Part of a small language model's weights: 2662 steps.
Each number is 128 + 32 x the weight over the matrix's rms, rounded and kept within 0 to 255. Layers, rows and columns count from 0. Numbers have three digits each.

# layer 4 MLP down, 256x1024, rms 0.0836, rows 0-213, columns 0-63
153149108110091148117104149106117139158172150117074048094062104183142082114137109107105208167125121106102121119044064127119138134138180089139121131125140197158157105122136125131105110148117101
108087101102170157142141159163129159136150202173145104075168065130148139118100118128082141132183183128152170102128137147143135139113109119132085159116063146118113067105101120113146084130150136
145140140155124175164119089092155084122120180106079092117192166116093122118074179144100139186134130140160120142112107093168151109091107182087110105139126103102156131149146104092143147105102112
097139132116107114104138136149085195099158157112117121143085150201113185145098131097104151151138071172155163046106165124165160140027113069100132147083088124195126089146107164086072122177129135
133088130089153184155190160108079128177169166170074094134128155152124085146129093140154143114116114127103156155130125174177089158134112146101136156162106146146125136157136140077141125092107083
150039186079125115085146200146178165128162149169147147159188115122197136113111151166090104132085104071115147114164136128143157166148171149112131122107152180090137136161161150090082164148113101
136100145108139097110181140108119149139149094144100197096156144152096137137129116111089089075122108165164117148107156153129156101093135140172144164144166159147119110125191192170104143096152147
138127145176108127133138129130070069160159138141081121083098123127187132136123147144103097118110103136116094092092135101127129130105111169122132117152156075150134099123118170129125198083059161
105137120095126094102153179167126164107135099114115111136118162119173066090167111126133144132181095140135145104184145121164127162123132118157104094150168173081071151188160127172158165111206126
146109129135149192141149100141127199132123169114114193146153134163126149079103149170124155184145124216103154147078130099131082096086119131097034159096108107133099172156125131120161145141116115
122107138067112143101182164174159108150155166054140145165069241139099079149093124167148074112153122126089109145098189156099157119109193128043154148109162100120072103137148163146122149122145113
086172107151121117135122153126116141088124197098141057152123183045164128169140128100140129092114119092142120107160113102162107131123157123097132139113132101165068096146116136110155144100161145
147134173157175149117142151065118112125175142121116109121100167079127228150134153121094092125078114098187047111158085136147116141139121106187179094147130119139158168130137155121087140158149123
106172090149098166119103100129156082151119171154141158142183186124120192104090154113137088079089110150165125131074124105088149118159135087111134075117187146135163173106160137179041185124141147
171110159070093148145129086068091136129113125087080133136104154121131111130093121147114180109150111134132090102185091041144123136134172060135112128104203104125118126118144065128157108135157104
124157161136124159056166143142118140075141130184142092133083119122136116118132079106143094187183114060081127177115153078108097095109078136088114095150079146096130112157097120064124140124100111
121157163145140079153092101105122093097121129147076112104106183160127106119123123157094144137161142106085191139196175223101144192147096149119154179145142105118093149118119103145098118135108160
141112092163120136135090131101132096133111164125131121104134166092090140115111144110094130122143134161077132145145153131141142100194181142081136130107125083124115144067177191110146064104123160
117083073133169097168155122109122159076135179115102118148097171099164123123100115128155146141054111091138189113164184144114146089136124106119146097133129138120135120045157109096170143182105110
093133174170092171148133165113122113121105085100107131120115166159169133147104122096153095143106128085103131082087145143124161185155091085141132087145106143111143106060136083207126113064134171
163138129155190083101149126080099143125141109206158189084122124133127123096092154105135057161180132130170166129103087157074048138124139119174183183145124170114165089152182197164139149174164120
157145144119171120172153136149064065151141081142094149159112129109163174089140209178120151134131166084164098135167114163083161097118092113096172152103121169094115136094120115104140083135095110
181120129188188137152152107103109120114152104132076186150132121161146177100154105131115166124083169140076108098140122133135150094161113067172052108058113154122137153155089072129087112100173072
119119146126122115116126132134125085090186100134139137081171183097103101075173072123107107232139153156083080159147199097101128134111139131133101093131163148168101122177065104091083158123113065
132139142124134119141126102083107130066139111173113116147146130122123122078112164113125160126102109128099123157139124093201179077162062177133119092147137074165109178162104146144099140139127078
038122098125103136190171148191079117127129128097122085121142171116131098128083106091094113105146068138085078098135138136095127150108179120159155159117105132155074130102102167096116122116147138
147131120151135108116145088087138211102085137117145150101123122115105138161117159101093112179133144119081051135087128125155193173132071159183167092145127165166126139105150111113163120102105094
124137167070148125086138129145099084110161098120086160119093083138173160131093119060109109157116127139139152161110148138085106169118146076151110128163203100173252066147097061146135126112126147
075097120163164187173189078134147127123168161126105134176144148161128160111100145141120088115165049097126145136058185123161125109063075158154132115099136131094151104084120044111131088193164081
218118196130065095102103118101210140099146119105098106144168113141149101072132139153100130100151104074156099152108119126096117058132092161184108180116149122135118119112185099102096096154134091
122124160154102128135140113110104123150138135110084067097090080110087113135176141148141058147183145140186125095102090127149043171139086127116155132142147135158144123083086117143115214062159166
133152105161158166116132141061104098109183128129095133185109123141071177143058160157154110143089070080094081129148132138116110147156115154104123074072131094184113128108156131150108162118185097
108106108152195197141129114108134124096136198192102111118126171143107104090141062133146173104090095099155137093191133172089144099113126158095166117123082142110123176148117096160138121119177160
174082151100084102163145164098135124148120181111009123089163114146118183137118108158124183150142126140090168156146187152145156099091121111123118104098138162093132145138154143177100070152103097
144149130143149140078109114093181140147148099155148153087138074170108124111085167095104114115172098136168102079112145125143133117095098118157059070119139121104073141116184094110131116078139119
123085121161132153119126182134166094076100155141144094113139143098120126088172169143164151165146067148106111148113125116076145137092200134069099135107142101132074099137103161203092127080104123
138100139136089195152107090136134145088154122103091099144161088202117099094182141144087101105141179132135210107141097115152255159102087092112098133091154118101075120154153120116164126131084149
114155164153101134151142073146147101154120124125093109143113121127138145083161054182116187145145146076128085099115101104156127111157193089143179119138112148123111164170110090121111165093162141
124183117156085207136070163086140060093173153100134119129187121146075204127163210125110196132125180102159131100111202132091180117157124140112119187106215121141134057136106099079124148132155142
134144121124146107091133201151167091073201130144112093110142141170129134145157149152176141120091128120150134116158123140149152124145089113167074114177138089135094139092096125135164073091126131
075122133136069130137117113164123154160131113136059112134128127126109160057084139157094118155135226127098121155150138123092130118147122114179163112130093122090184127135165097131106102124180078
152135136148087089137100148139129119097130138079145099163034171120142071117090140109084166140130168166109153126110135059142089066171144122093124118131076143134126173138173168112109119157133133
110120099093147136128139122166099109173125084134085073119071091068156118116129120081114110151113147143101113111088152125157103121104132094195100149115144100131162069154143108182133070106151171
140132160075146109124089104099117122107135180109112132145054111134157132070216204138109111138116139133198123147126126095090059139115101113160130105138086151117119090093163146157140122089105200
142077160145120178127117149166144168149114144217118131072196198150159142163161092074123121123069119112133094179130144145069115155112103161151125162105122123085108118150129136151087135104130123
082127125091046130153118075122108103174119094071193131093121031117132179141132152112173135155135142099081151086107124115101120130166177115129125168081120141128211096130097155111108182146141172
112099111109155148142164139079107165113135149131145157169106086127105151106179142136117093118150133188158155126156078095110095151098113134106121181093120080124184161075121099135142179159129153
176093158237090097043076176067141134071156127134058210138089077149136101079113094124098128099109111124144178166123110100149232104157142110158072094098113185167116183120126116096137094132114090
108155162151140163175098112101100151188108091086151099128123154125127124158093088120089153156137155095140143131096089126116135129157075134143114154097126081150205053184114150079139128087086098
054139077101136100136158124096154141149165161099138199123113133165156103131119159105089114148119165114102144111118139168115128132119146137095120159151130156071127076088150119112074078124129147
187192182119164164128100130105165108122082134118128155124087080163121126137181124118110125079177140137122169161153115077137128070100164180144128027135127091160122105166109082116144132098105141
087104171123174128088117143084142117141130106098141131116094097197152102163085141136129162136022099108164165126188133151086192133203113057158149133155170108107140134138122123111139120130161097
163144095135110116084077089136067066169123205145123142148140159109130133125132092089156107131189225074149127118167094127175147088123144105114193099120156114133141153158150115180139158114115115
098167135110165139139172107049168087128091084111102112109084080122146108133143098203144078108141064163132111146145172146118120115140192105137133165068169126115158146109145167048140061123101055
147149163129107119098166180069108092110161159103150042127108020106154149106091102128186046137144157128119129150076168145112099158072167093174065178082128108133107140151144122162103147126180121
156182141166147097145130087164120133095107144023106159131121138133106107102153149165140149168107111141100154144142158073090115065159147130127108170117080116092174111113137191090109108191168125
117083104120117138114223113134127166133076149135126124130140086186151103143155152111149146092121138138105103142129081156088121144120141128112161125080139189153142126115138145134115144148199132
103097143114134170094165101114155075090153139145126084131122069130084144143130099062136134140109090129119138143138078132127123136134134084093133148090110130103156163138192114101094146156103182
087102119109113149127114120153110090141136144161131071153154101175140171106140144130109116183103165189141115116227131151139181116107109127141026119095098165192168153143124091066219118158132159
177122107141184139122112213142114069130139177159071164095112173110121156103095125187149169105165121133128177200148092070086051090060087183068089094084149130084099147150150048157121105125154097
131163105166121183132141084137162151087113135134074150130137123107054121098140133141198106132091097121136090149112108120124184106168125180132210126164150096123109147177120120034062159115122163
112127156101143122094081120123125135148190111123118162138126133152145139154147116162162132150117069087101067092127128135131120138144139154139143104161123128160104103116157120145185144120084102
088136138157078191135178113189124128118093161168081119115118112097033163085142106106093065113111096132124123140096118126122118126155118139085162171096164109146144110124154098150125172132154154
175122107127112107150112141144109124121143146111075082140120124102155122114071108127111096122116123155092125182145131149064087115127116155086134117177129129134110146152148136088141130150166151
125118095179072086069163142142158167179076143147105144191092136143152114180072095064115149145129084097154122181124117138159111179066157097148206175158073135114139100142138120156123099105177101
150088138198108119176101148119111111166136192173123112131125129099133139114142139098089129136113137149104122099156153209134140117135164169141110181143060104166203132163143093109116149114133093
123129170129149153091145105029108099130194108149151167101085137086138156123143124079151097121095159111127116143149153096070141174174129089120160135096113164051090151192141133153088110099107181
091087136120141171139129127145114145120168121178127133115124114140190134065152136137073118110096094091134082119108105125099211118123089174135119164165132104071090188145142117162133107115120134
121079127142100095142105075107146122124144156078122153116125095138146143182120194109137118127114104101144167094112155094148133114083175127124085124142086141121170135154089141136086132072172154
158116176126095079158138150064178077158131141136158173166166166147103150125122136041166120127158096126142103207168149104092126088142113113145139090155177181087141113080164138137146143106101102
100084125147143075175125082155154102117106158110120128200118110109131145187123146152139112149095138090071126134146100191180090075183089086152104165121158097109142119109120118078117171129176223
118229079116125170163114160133118135133150081092155126145141107082129084148082095114233134101090116111149124172148146127126114110130089138136171104166072154155166122132119173127093122081085085
099167161130125116135148133138155119184151082071131094133175101119110117176113173105111102114158143119158130128154098116111111168123135104157153195162195174085136147145167045118125154127099180
155101073142124057137127163133149117066126171140120128160127142130099185128168149061149109103116121144171169127131125157128165098087134139150036148118149176067138112134113146092141225101154140
180175118136174078118152098151107112131127105128098122126154124147155093093159128170046130131152120102154119173122115044077114101123097072105108095158152121062123164098121097092138150124125157
113116141176128113181184166124094126066077135101135126115129079129135128116134156136136131138128106104166091181087120167135080100064137160112140153115129175147142147112145148083103129132074184
141119105157115151123128111163115090109081087126124115167134143112162038143102159126033104108151118093139123156150120154209065140191127045136103145155204102131190117251166102132115128122143128
127109103124151147096142191141119102181132106177147144152161110095145171123111120135060103143057088099186119141158164093113115087144126113136049148109156205123177103113123119134085130162102137
130159110083141156128140122092154144188124128131157109147155063106099108094183128152132181108103087061145094195081135096150153146146160118120118110134208129101101114094102075134100108101139172
155159149106154123136104107124194130126171084113126127123087168107128077169115128108162122167095212143146106160165066151142127118109131156096079115112135112101129127107135112121144107097126192
167134139118115137101111147159148116119150116176146130152145142130148117131117125064078177128163185141156090140141134095116119094069107182065131086130074175103059150074152138132118159145171107
120092118033093102200156137086156089096171124108143117218103103154119088078137103188201113152095085142082117194124122120154094128110149160178104115161067163094091174116100173135202125181123194
108116085159128074107097045088107082121179163134109146128120074124145118129142095163157071079152122115156140077153126147108160127138101163185136151126184078105150165107102134100066139103147140
145066128094135122118157158167118061168155085110185146145137138184104145114122111188119095092089193101083112130176132126101162124147178115130102103125112046095132202161087140143181161159097105
162125200139198102138162110105109167097109163047099125117129134218104055163125179134155203115150146153152145100156095175105147144146170096155081123194123131128115189131158103122157162207201196
058067153118120087148155134104088193145137043158172079116051092124137057131122124103099097107101137077130154101139175143073175132095127157114091109122175163107096168090169113077127115156139014
083151143151140100103171154120146101124136121139164137128129162106061153117149069144166099149131126162134082133147230082148150092168126115158138119085106142153102190119140131146079143186120130
178153126174130169109135103089089127153161142147111145076085164104077134100152137126141110126138157165105166128113080092124138092110143136130108117192155156090125139177208158142073080089103128
089103129120161157099117143089129088228101137102109148144122116131169138141100147098121119136124135090171117176162140112074108102178127097094091082130121134102124131117153187146126119109118128
104148140142156086135151140165092154157150189098136129060124150167122144123123133144140159125161152128167144146147093138146120143177128127135196120121134112153128101130147159143101094167150090
240161145150118102175136161138119120117169111108105147128118140070122107113153113095149093079114149122135103104148123138120180144128219134116147119079171146157137095162112120138124164185134069
136166107138080145151101132073109112117115130143172140087122112138119159048052067093165125160101122173076144120097214140189178143200104119120172178043158159191095144126151118119110044122041125
101111102156121116156115147093120127110154154167199098092178200130129102137094088135124150080095119123173140151123167140100130068179127137186119101150142146105121104110091134075143144080125117
131123156152177074125115111108115146131114143094068087127112094112146122120107116119112138154108166162155130127145126136138116234097191047068161110155118171139124100126148118114180132108177146
179082155178151117090111127140123170140200173116155118135083096142137105169145121129109149071150126109126061180108081087135159147149092118177089096105139155049113110120122069064146126082117172
125076124142121127108132105086132093118136163086108155131114155170142107084141158153088109090131145148134118131162135108160106055132129090117118129102119113165129159124146101115167129111096085
125131161135189168124141053102206088125137091110155139085078198162129173135095121095121105163150091156119147144153170144108132123120111157114150040124102109159110130072178170122130210137136118
176164136074124142159167115117161120142135124114143202129052146167102117132167122118104124149163159127089161117140146136077075118100105092107140112131175071124115087151093151151125106105136100
130158114090110097090102100076172071102184136093156083154087153134118167114107162145047136171106152096192132147137056134120111130155134140123097149192068145121115213105101163146060080112118131
065115097155159102154090137130062155182113133124089130128125147117179132197166146109141109149098107148122139128078098117136101132104166124102078156104141187135096136133124082170054122123145154
142156104121081166109122140075168070132113133137103165117157139140131107137168119119119172075100085150136108102117084135128092123094197122185108143108127112088134140079153113192241095135149100
084147071161114164162140118098098045079106107186124146131192123101133118158122148016128077123150155191152125119139115050147060137154110090156079118118054103122131121178112103054156100117117160
139151125102101134124162121054122180086150115244156094092131169089125105185105072189120135124124133109140131115176125130155103133125126109198105119119077098134120113107139124163152119127153154
127072159088115153145132092122090164168119132087134061092212118142176165127075135181163076059156187139129124097189085179134194132163116080116130119125142087117161115082085121133127060142129160
166168106093093156126185131085129110120156068102092106136130116103128145139085121161153091138224194140115131143088150112117088120086159112187094196144121152181178214120118168111143085123156175
183119147151088141090137112102107130152110101155083156137132127147065148107075111106127215091167163168091164130105170133102110127112130163109075206184130192093168149145128126144093106100167119
143088092117103175112086114126111126117139158135072089097123092118108124090098091136119150139161128079175138170161132132072087178134071114090179120167128156086147177148115052148153150134205170
109107133162161154121101120151124097138149155082070076055173124156092102174101100105125152115137156084134108126115087110143120161150097093092108115114037150138166097125031117176143163088164096
093171126100158139119179161155138108141060120151094141103108156120140104116093081125113150098092106110148102148161144147215123173106132113125122155092100090173118056137126129076147169104158083
131139186138141143129140144153101126131120119159159089116169166131154155110196119166145129129139177107140125174140185163170131150161099165000143154122174078133150138133132170067184102138087134
167112172052169127093191099101141143209107170105138137103123133110166145104199138165121078112170150180156077140118140175094107034129139127082159125138083123138087147124173156080143131144157174
150088142104130172144103141098131067067109140153119136097206122090116135141135093118107107178127135077111097146099149097102119120114087151161145128180119116085165173169148156158087130131170114
131116110144199136151156100103100116069121138137120103109146124192070129115125143096108106141132153144153082101125085136122093075133172066086124136138135106129113156103155133112148107104101123
135123121129136127081153108138111116188092092094126108081139107097138184088105124084111118137179125102117097157118117133148083119180145112162128189146117119113118121076122098086123131125190159
192070173136113077108080141182134111118138112115150107104141139132123161150181169127112150157150070045168056124170155164163140166092133140061161170082129098118148096097165072169135101129125185
141088104149135111159148094079154180115064130099075096116167075128166148095133123152148139198144166125156149076165168050156137092119063162146142108174116120144114134096088170124123075019116124
132101183129154103146082092139174109200159124096120115085095069102086130119220127158156124090150140110130110159107115152108122137055111166142125103143191099108191118113105182076174083151112128
112093123125115116122113122100139082162129111125161109144089090113119097154125117121084105091171154099102098097139116146089102169175142074113076074119151109055107067154118137148160183158087110
118179135098134161156124108101128136120129147159105076051100107144163174161144115095099080126086130065104171113126132162141169149160108118122094107121102084150143063127152169098117132155117147
085212143170164146158119118125136107076091154113123137102169115111103095153096105157156123113156134146140083123139130188126097146155186172112183146071154073137153103105171130153149109129111135
131126133140144189145123119100139150122145096129127185153103146132125139128111066153160106123153129101081194122135122146113099113117105124151119143147132095141110153113135136160077145121132037
188057116109183059114138074034145161120088111063114142096074137158095147136187144078142133130134172194123084111070162141143105115106127083157176088168101160152168085135091184076141121073117188
171116121130136103137071169098153123114112115046096128117124094208114139161109147157067204106156144099169160159139117134134130130095129148178117145194096082094181173127122135121123131094192112
101152198115139085147146175144171126096124161085095103160132110159143123176107149106090121105155105193180132153187151103136111159155131164128130102100105124145159101070147140089111131119091106
135122095149135196082112122221103085137180170070133090012109170114082118090130093231093153092083159117072150136092062154134181122120093132127143131165144103141121095121108118155094114165116159
160167077102107145135123091118149113183143155147158134137179089106120169138143175136169135162069140139108100112109120090104085089139162168122073152158143160122152146105072109152164114076126149
155117121116115140120111104104196166163142122164088163096175145167145064168067142119107124109151154124110124116160196105122207116085050162108115123147099104136104052144073102116160091148083132
160130121089121087105158127089167186114149178112168116114114121188121135205185156171192205167162123169167099191113116090101131093197089122172102153087110107145147156109138098126209172159136135
132122104157116120171121135160119103152195096110099068080117086169144092119110143183112154134147153106057107134119102129082126111199124056069155091175169108064110137131096109149111113199096172
106172127166192103154154104149061137115109146123123129131147176121169101201131060127150117099073154117102099231172185164156058100155119151178162120080120088159185110149147075114145161086199091
134111156086106151110132102150079110102074118143188076180091126113121134162138129107164090094152134189146164199145115141121096113141110149177110143106116177214119079103140155138163151164094125
184082103169109107174092180153157170141117194147076082160110087096128151197168093146097122158127126086138144210165105156137075095115119146198131117068132093109164108194083120098112177097166063
131135066125137118157126121129163131123097112177087153168163107131108118096171122145139107039126179131120086145128082170127109143145112105131124116113122083139118155099163131131163149118114130
155130118148118145117131137098122150110069161142182127142101089133174095123185147205137121149073105156124071118156124188082090123197145116089149108106128074096097156101157143158182109123119108
145145106146113115169106087177139082149117125119177139075155096104102089099129143102134191031149073123119127074084141073092166106119102126145122156107145171083129161155102107141084105167107152
125109146147161111135133094150159105070107213108138098117101182159103088209132092150112114099136116109145163103125117149085154119132103132159159133124147104145133144109110194093160151068081121
090050123142120112101115157101136110157133108143132113151096121127093111228101132137093175117112116172127161124127130121064143113113111151127157100148112152151117111107120133137114096045103105
148177108098082140141127146080176178039147118185158106182103119133108117139080043148140137126140123109212123179146117130148118049142151148117156125170158103127162167131159141140158055118067135
103115164140103138080171151177146160194171153097192045167132150039147130093102161121153109189139107187147160090149126122115152114172167148147104122124113104129156131128168141067135055172068138
157161146116108116114089171188130115178177105112159119155124154123121189106071167088135058142096146183128131122074176106134125094126138146192150169087127118172163165172111139114111147136151100
121141149100186161180086114139123134064097113165137165098120094129191147136093081138116153120131041115110164112106131108153109118069108113090140127128144114182176139124127154142094163176134086
151149053098153157109108113177120103100166116124153102156163082160100187152136186158135183088132111074151161093146162084123125143120190099151124105126180127091178140095127176140122127107116121
139096055084164121144171123082140162145151113149115163147132128123148098135124148151126114139114097151112171073128159123108130096116129047061141104119117111154117168122232220119088160117084140
137129067147129155106156071095083118131093105172125123111139126081090135078147131144171123185126205100166099121145140126134184139130097100160146115105076148127165172101105105117164138179150137
116133156121125127106182120183188123131146161068115145107150105134090136147140115092169118140130151111161105133132185131179075192095102095100126125125124109160075125143177116130075104095171169
163094100162063089188169125128110074138115168112108148127150161173102112090118134114140110183164161145097132137093098086170104142162150148109179102124131123114152177160092157137130093075145124
100117152101138112124109158169097096138117127101140126148171133109129084102115125066113108111132134134136105089135209066178130189122105126143113133133145158148079129133087173160142167129217084
086132178142198078143172173118167123161195108135105135093117155139106095117146098151163123175121102137123109115140112116128133091133107089133081135152105150138136138102142091144113127104143181
147180157128164146138131149101134092175084147124103108166150161137087080163144197088154137098128136162113122168170069135174123184091107172119178118137159109080100079111104145128054142107103159
168142196143156095125043120124084156107175121154106177131170092085126112118129092124056125117126142133117137129154150166129129062140094168123073151124139158167127129132179150113073090133064089
112081171143193166118139114175083129112177098115116099178099141209117091151101077095133073127112123101140144171074141098124132145164170127184157159122105144139096119135170160096144124140220125
094119158145155185138161125133075135131080086136105162114119103128140118132133118144119131149135106127086135072143123081138112108135144110143037102151128151130157143134095125133165142069101099
158116166126105106142143133081091124171161219101172114180130110113153156101193184134140135103126180133139100143127104203102154151170139141108143130088098101109062104076101194123163132068137126
112130141163115102124139103142107137086109086065077139185152147123177124143149156164122116124105154154109163101125122129118115135188120098149151116155109062155112126148164152157114185147116063
093128216075141126151168097111140128108104128109120126097147140156093108190073136190123092075123118129156128103113092153148121123113159138130132124154115094143094139078089166177140153121115155
082152159116059058093127130073089119183110126113122155142103194164185112085150102213122136130129098096157129086171186200150156151109128066139120137146143153106154123096146132061158140164139108
142148104084110171126105101125150147131059131108141111177127090178061071152124137091072086145136121103166153056113118139136161095085135166075148135071194116103163129094141125134182180112148098
171144135084114145112122149112113159123105142088106104048154085028119116079069151119177122149166182149090174143201138130130191188117109149105129156067158120097085068113137140058107125128147136
135123100101127144121129091092109178101170154179184126127065152171096091134128128127159145104116100163128106135112155173146170135127144135147141157102125156128090131103118125125128088077137115
130136165207186141111099115121081114121156129165150091135142143064155082120152106095127046142144070069119108179172101128129193139137158086187091148092120114084149095105134092208156097100124191
126107124132094126128211108132144144161131101164119090117087109096121117088116143110111077189140170121189177149182054094119084126186092095092090063158098139108142126111128133123137100183145118
148165142159113134126163094137090112096115112162154153142165115125162128142117096110137135110116131084169124127171188154074171149164130087091128159121117129112195178150123132127112157084196136
135156124189091117107096166073046108110152147123151139131136077167139183153076113167161163113103123105078145079132099142101067110129118163088113112115123075169138103153098086111108110087081152
163100163098124067122114180117135146160155145132149127077123102206113125131113132083040085094196146083152158114133128155113080131167141103120083035128070077137136097149163039140118198153107097
109101149164144113097104076170115130191125114126161132163117173142148109104187157172187080129206118125167132137117131094200089193076141113116126163122100116121115091077123133161154142157099155
099098165155150135103140131127135105100106088100119180126132149151097137131093128112122072061129060119168072103132191099094130132129128148119131102118151091108058087099132074108080131097149022
113102135077064173158123075145150148122147125118099126091098171121113157135104131106106099176130139112158145153166090148112111125122079136122116125091102144135164167203094106096132046094109138
127153118155114120091068149127123098133172100089189168120145099111159120107117053114130160142094098173106154104175132160110104128105140117184060170137119131132137089146127156120137154146160103
113157105082119139104133116126153153179196148106048155127125110134092101124135128134143095133155136114116180087181059109187128093175098069103125127194102156129109150122091152136119174143158128
088092104120041177147164140092115135148076147121195107086068151114122151111120114057118128137130131178086127072127128131153126113154121081123103155164078075155105078134123188134137134134124129
129070192095138177035133102178120155140179103126119079068100093140137125165154115160129124098136131189091070151126128090136141121122098131158106140046172065126138101148098086153167121060105150
081100138129100080114150106147106135138116126088137106109136098138089162120163168115123126112144103125218130177082180144091140073112132100177147149139102103068234130138110100157162133095137147
141106134111134101161096097151132122134126098095082135143143162143207186170137168074162143086128112168166146125112127167102109120142102082139140131148109120132151074134123091145085116137087167
087149129146176079152133086101123061098069143105117173156059147067147138121157070095176080122113128141118094140125124124164145146148129111103177121180112185149144132130150090125076121138142130
090101167111133098160147151100093105131157114140130125102091125163098173136136127131169136121129105150157145143160095064141154135133145138113144152078139133204160105147136176064133097120086098
149051162076143113100159097118088157126119119156109178125156090127113113095136141123150140136153075123056110135072095146127105139122125118120127120131121134108150076164143082073089123102141090
096129114078132161127110160134146104155208101130085084170134087147121069103117093155153102142112131176151128088123152114080111139120156157105114147116115086140205132142108178140111088177154106
135091151081125153150145192134124162162078076146139085090139114120141126088117128144093086154113111145120185141177119120133147147083130150165148111128116120126145152105108056124168123086149088
166090144171162136146106115109197161118148138101181115175095137120187113142133135131100124132088083167169089214153141185157085079112116101055108114114151121137121068109113075147158148146185077
124164138153116169125060157148140138126087150130078136162105154117151086134080110140145127160142087117133092111164108093079118100139134129153103099119166145147095132115113130129151139146084151
072137094128117118142113148102120159195166065088134147095123152168067139164140143148140073141120185129138147102094111157143174136122173124139117089100130105179065127102130112099140102118154145
143139134126128103114182071114122135130134157120141095144134089066167168094137109096034126154130169155120101145147200099139189135137113133156127121171135136121109116127076138148210104187128124
133187126182151107174119105207106163089092159119112157169155117063131115170101122179117135161116084160097104222143124069141138106141181079073182117136124181138128132148141144131118145085154128
130129105147100099148135104084155139064185085151104179111143143150212132148150158131099118072056171093174124152104149140159116109103204095133082157114172125142154109180109156104089167122132177
089112167118092170134158114160089114081101159126136106179140117100163159121137157117153111127129234161080159142099184089161137107136131161128126073157110133137087114117159053170185111059098143
143093179137090100167117085149176093113059126195113142141128114177111147154121133137122106170197033130125130130161145098144116104171100128116080201123156139151102084104142110117130166136126134
175142160102168117117165080184098118164107181123132146146130104142084111165191105161117097150101097126123169123154079130161151163170094121108141182125125163135117131159191141161124165132142141
112116143110118096103144125099133059176102065092106138122146095134135123095141150154173121157105172166094139129144172108200100144168110068112134112090097147102156154188110122158100123113123086
056114065045120125127126169121111139128082138085099084142136147145150142134094131118177128082111101119153182139120139142126115090086113090116132148069161123145149082085158122135144077121132089
105120186131119127175094057163075153145127191099142147095104122118093094103127049109167128163116179126158138214145131120243167133129103137226120122146092157105120138117053107094163103147124116
126168129149135159113134115134111106146149125110073129097139100115144066152115185128090128126073088121090179186072100176120130123121198034090197067152093069085143104069128077067161120044121065
141135099085110114123117119155147145077131150118104147078164112142178117138141072054142089082078141085116092127124162090066136130120147079123125061094172172165124165087172137155114127123181067
151096079117070135149147143139151196137118193110172174166123132155100150118144173116108103152123106130151064179103106136092171082124050124164150127175147141052129089129121107158143089118120153
077105136157141083120145141113107157118122041138110105130156137172140173058141137125105088130093131118153129137138160085144147157126165142145080142098171120107172158189095157067104114114120158
103130122124151088084178140131118131093108168087131123103127113128156142076145134169107121134129175139106129107117148096184096136129157175107153172086134112068155148110120128116119062161144170
132192102135109130091095141154123145111157143175100141134119082079153130121142172172138122130141137072141142075121114091144187091127131135132158110127110147093214113111131091122131155122124137
170113103065046129136131088120134136124128156123087105179091157111140190119128145076085165083117052126133093125185144113134123166093153109149126122113166148102141148091155123198108126152175085
141141145128120108171182116115110180154097171125132154105135090099152112107149086176097174157095156118139137119122153089093132136069107139083166124137136081140102130170142135147211148123156174
164146140121139153070096145117124106143149145083080121179099058125198193138146135109127157098103124104140104096137141137139074151083119111142123133145114102112140164096150135049084168141114121
152156141175116110140117109162132108183138146083162119078094171082070151105137088092100097075162097106155146142161180110095185136155133181083121118092130083147147146117111151166141135105115124
139169133087106101062140080071096112100139104157111034129120162155103153112142124161078146130212176087071141155163145135152123088177141076105168181109134128156092226125127107130132157141179106
116130106099112107141106085093106154154135164101103045096072073100100149135133172123119166171122080161123078145114093163173124155106061128044111120069091146159081143054189158135109179197178105
161059148140115115179092150138044137096181197157092116138135132209126123174065090122178074116175098096188137112072133179130132160113165146112121021154057115097147139073178141100149115142131111
102106100122143121116099083128162143116121138084083124094112090173103159122115147151084113082151118144076183108134099083152167158121143115109115189119161099167135148105117097115133103111117124
111150096132104153198122172152150151074147131091124150091184119131090148096147090131112126177182102098096137150034093129186072194115150094104117130172094129118165138109123093129119111134226075
085152137082096149111090160166109145175139194101141125131135112103047142126081111108135103107092163132127145156122157118124082134123143079063191135138146150119107155181091110146098137107064080
145171104116050142139136105110129148093111114166172204100110118141087114126156129142132171127074096145142102144104155054078121139167095126240149121138079107114122161067159093108153143129092110
065144103139202144130142150178152113178158107186080157168112091119091153134095158110120077129125111093136113086155113199155113163112114093102132112109122102118140200117141110149174127181122134
147162117152123143161140137127109115091169091130075115110073130153121102144130137094082099117090131136177126143146128118108158067137162105155130104146123112178071119172112135157118120101118163
167156094141171110163151127097155146152209141150122174161107130108158178168082129154115073113084087124139112164114188105149105145116085080121151110146138105098138134136116123131157096115105157
126185138188095114107160122140147128194162120147110148138133154117176141109102105104119141122137132091138095188169129100159145107140128145130112110146060117180125071085141126160101207109173077
139166115114111149125171168079135087127077142138106135113129142106096173162162083133190121114108133132157123133110178113165212153167193090064122156129236027152072123146064168139130122148088156
072114153111135113114119103138118140101080128142103167120157117154156056154165134110132147106051135149183165108106089174088101135090093149147173161104128136150149118175133099089078117129089072
195130096123196084137157095143120141141101175118135171183116100111130158174133109128092137116163052119126114142160138130208113097140112106106157121077168126142103137078182112066146102163052095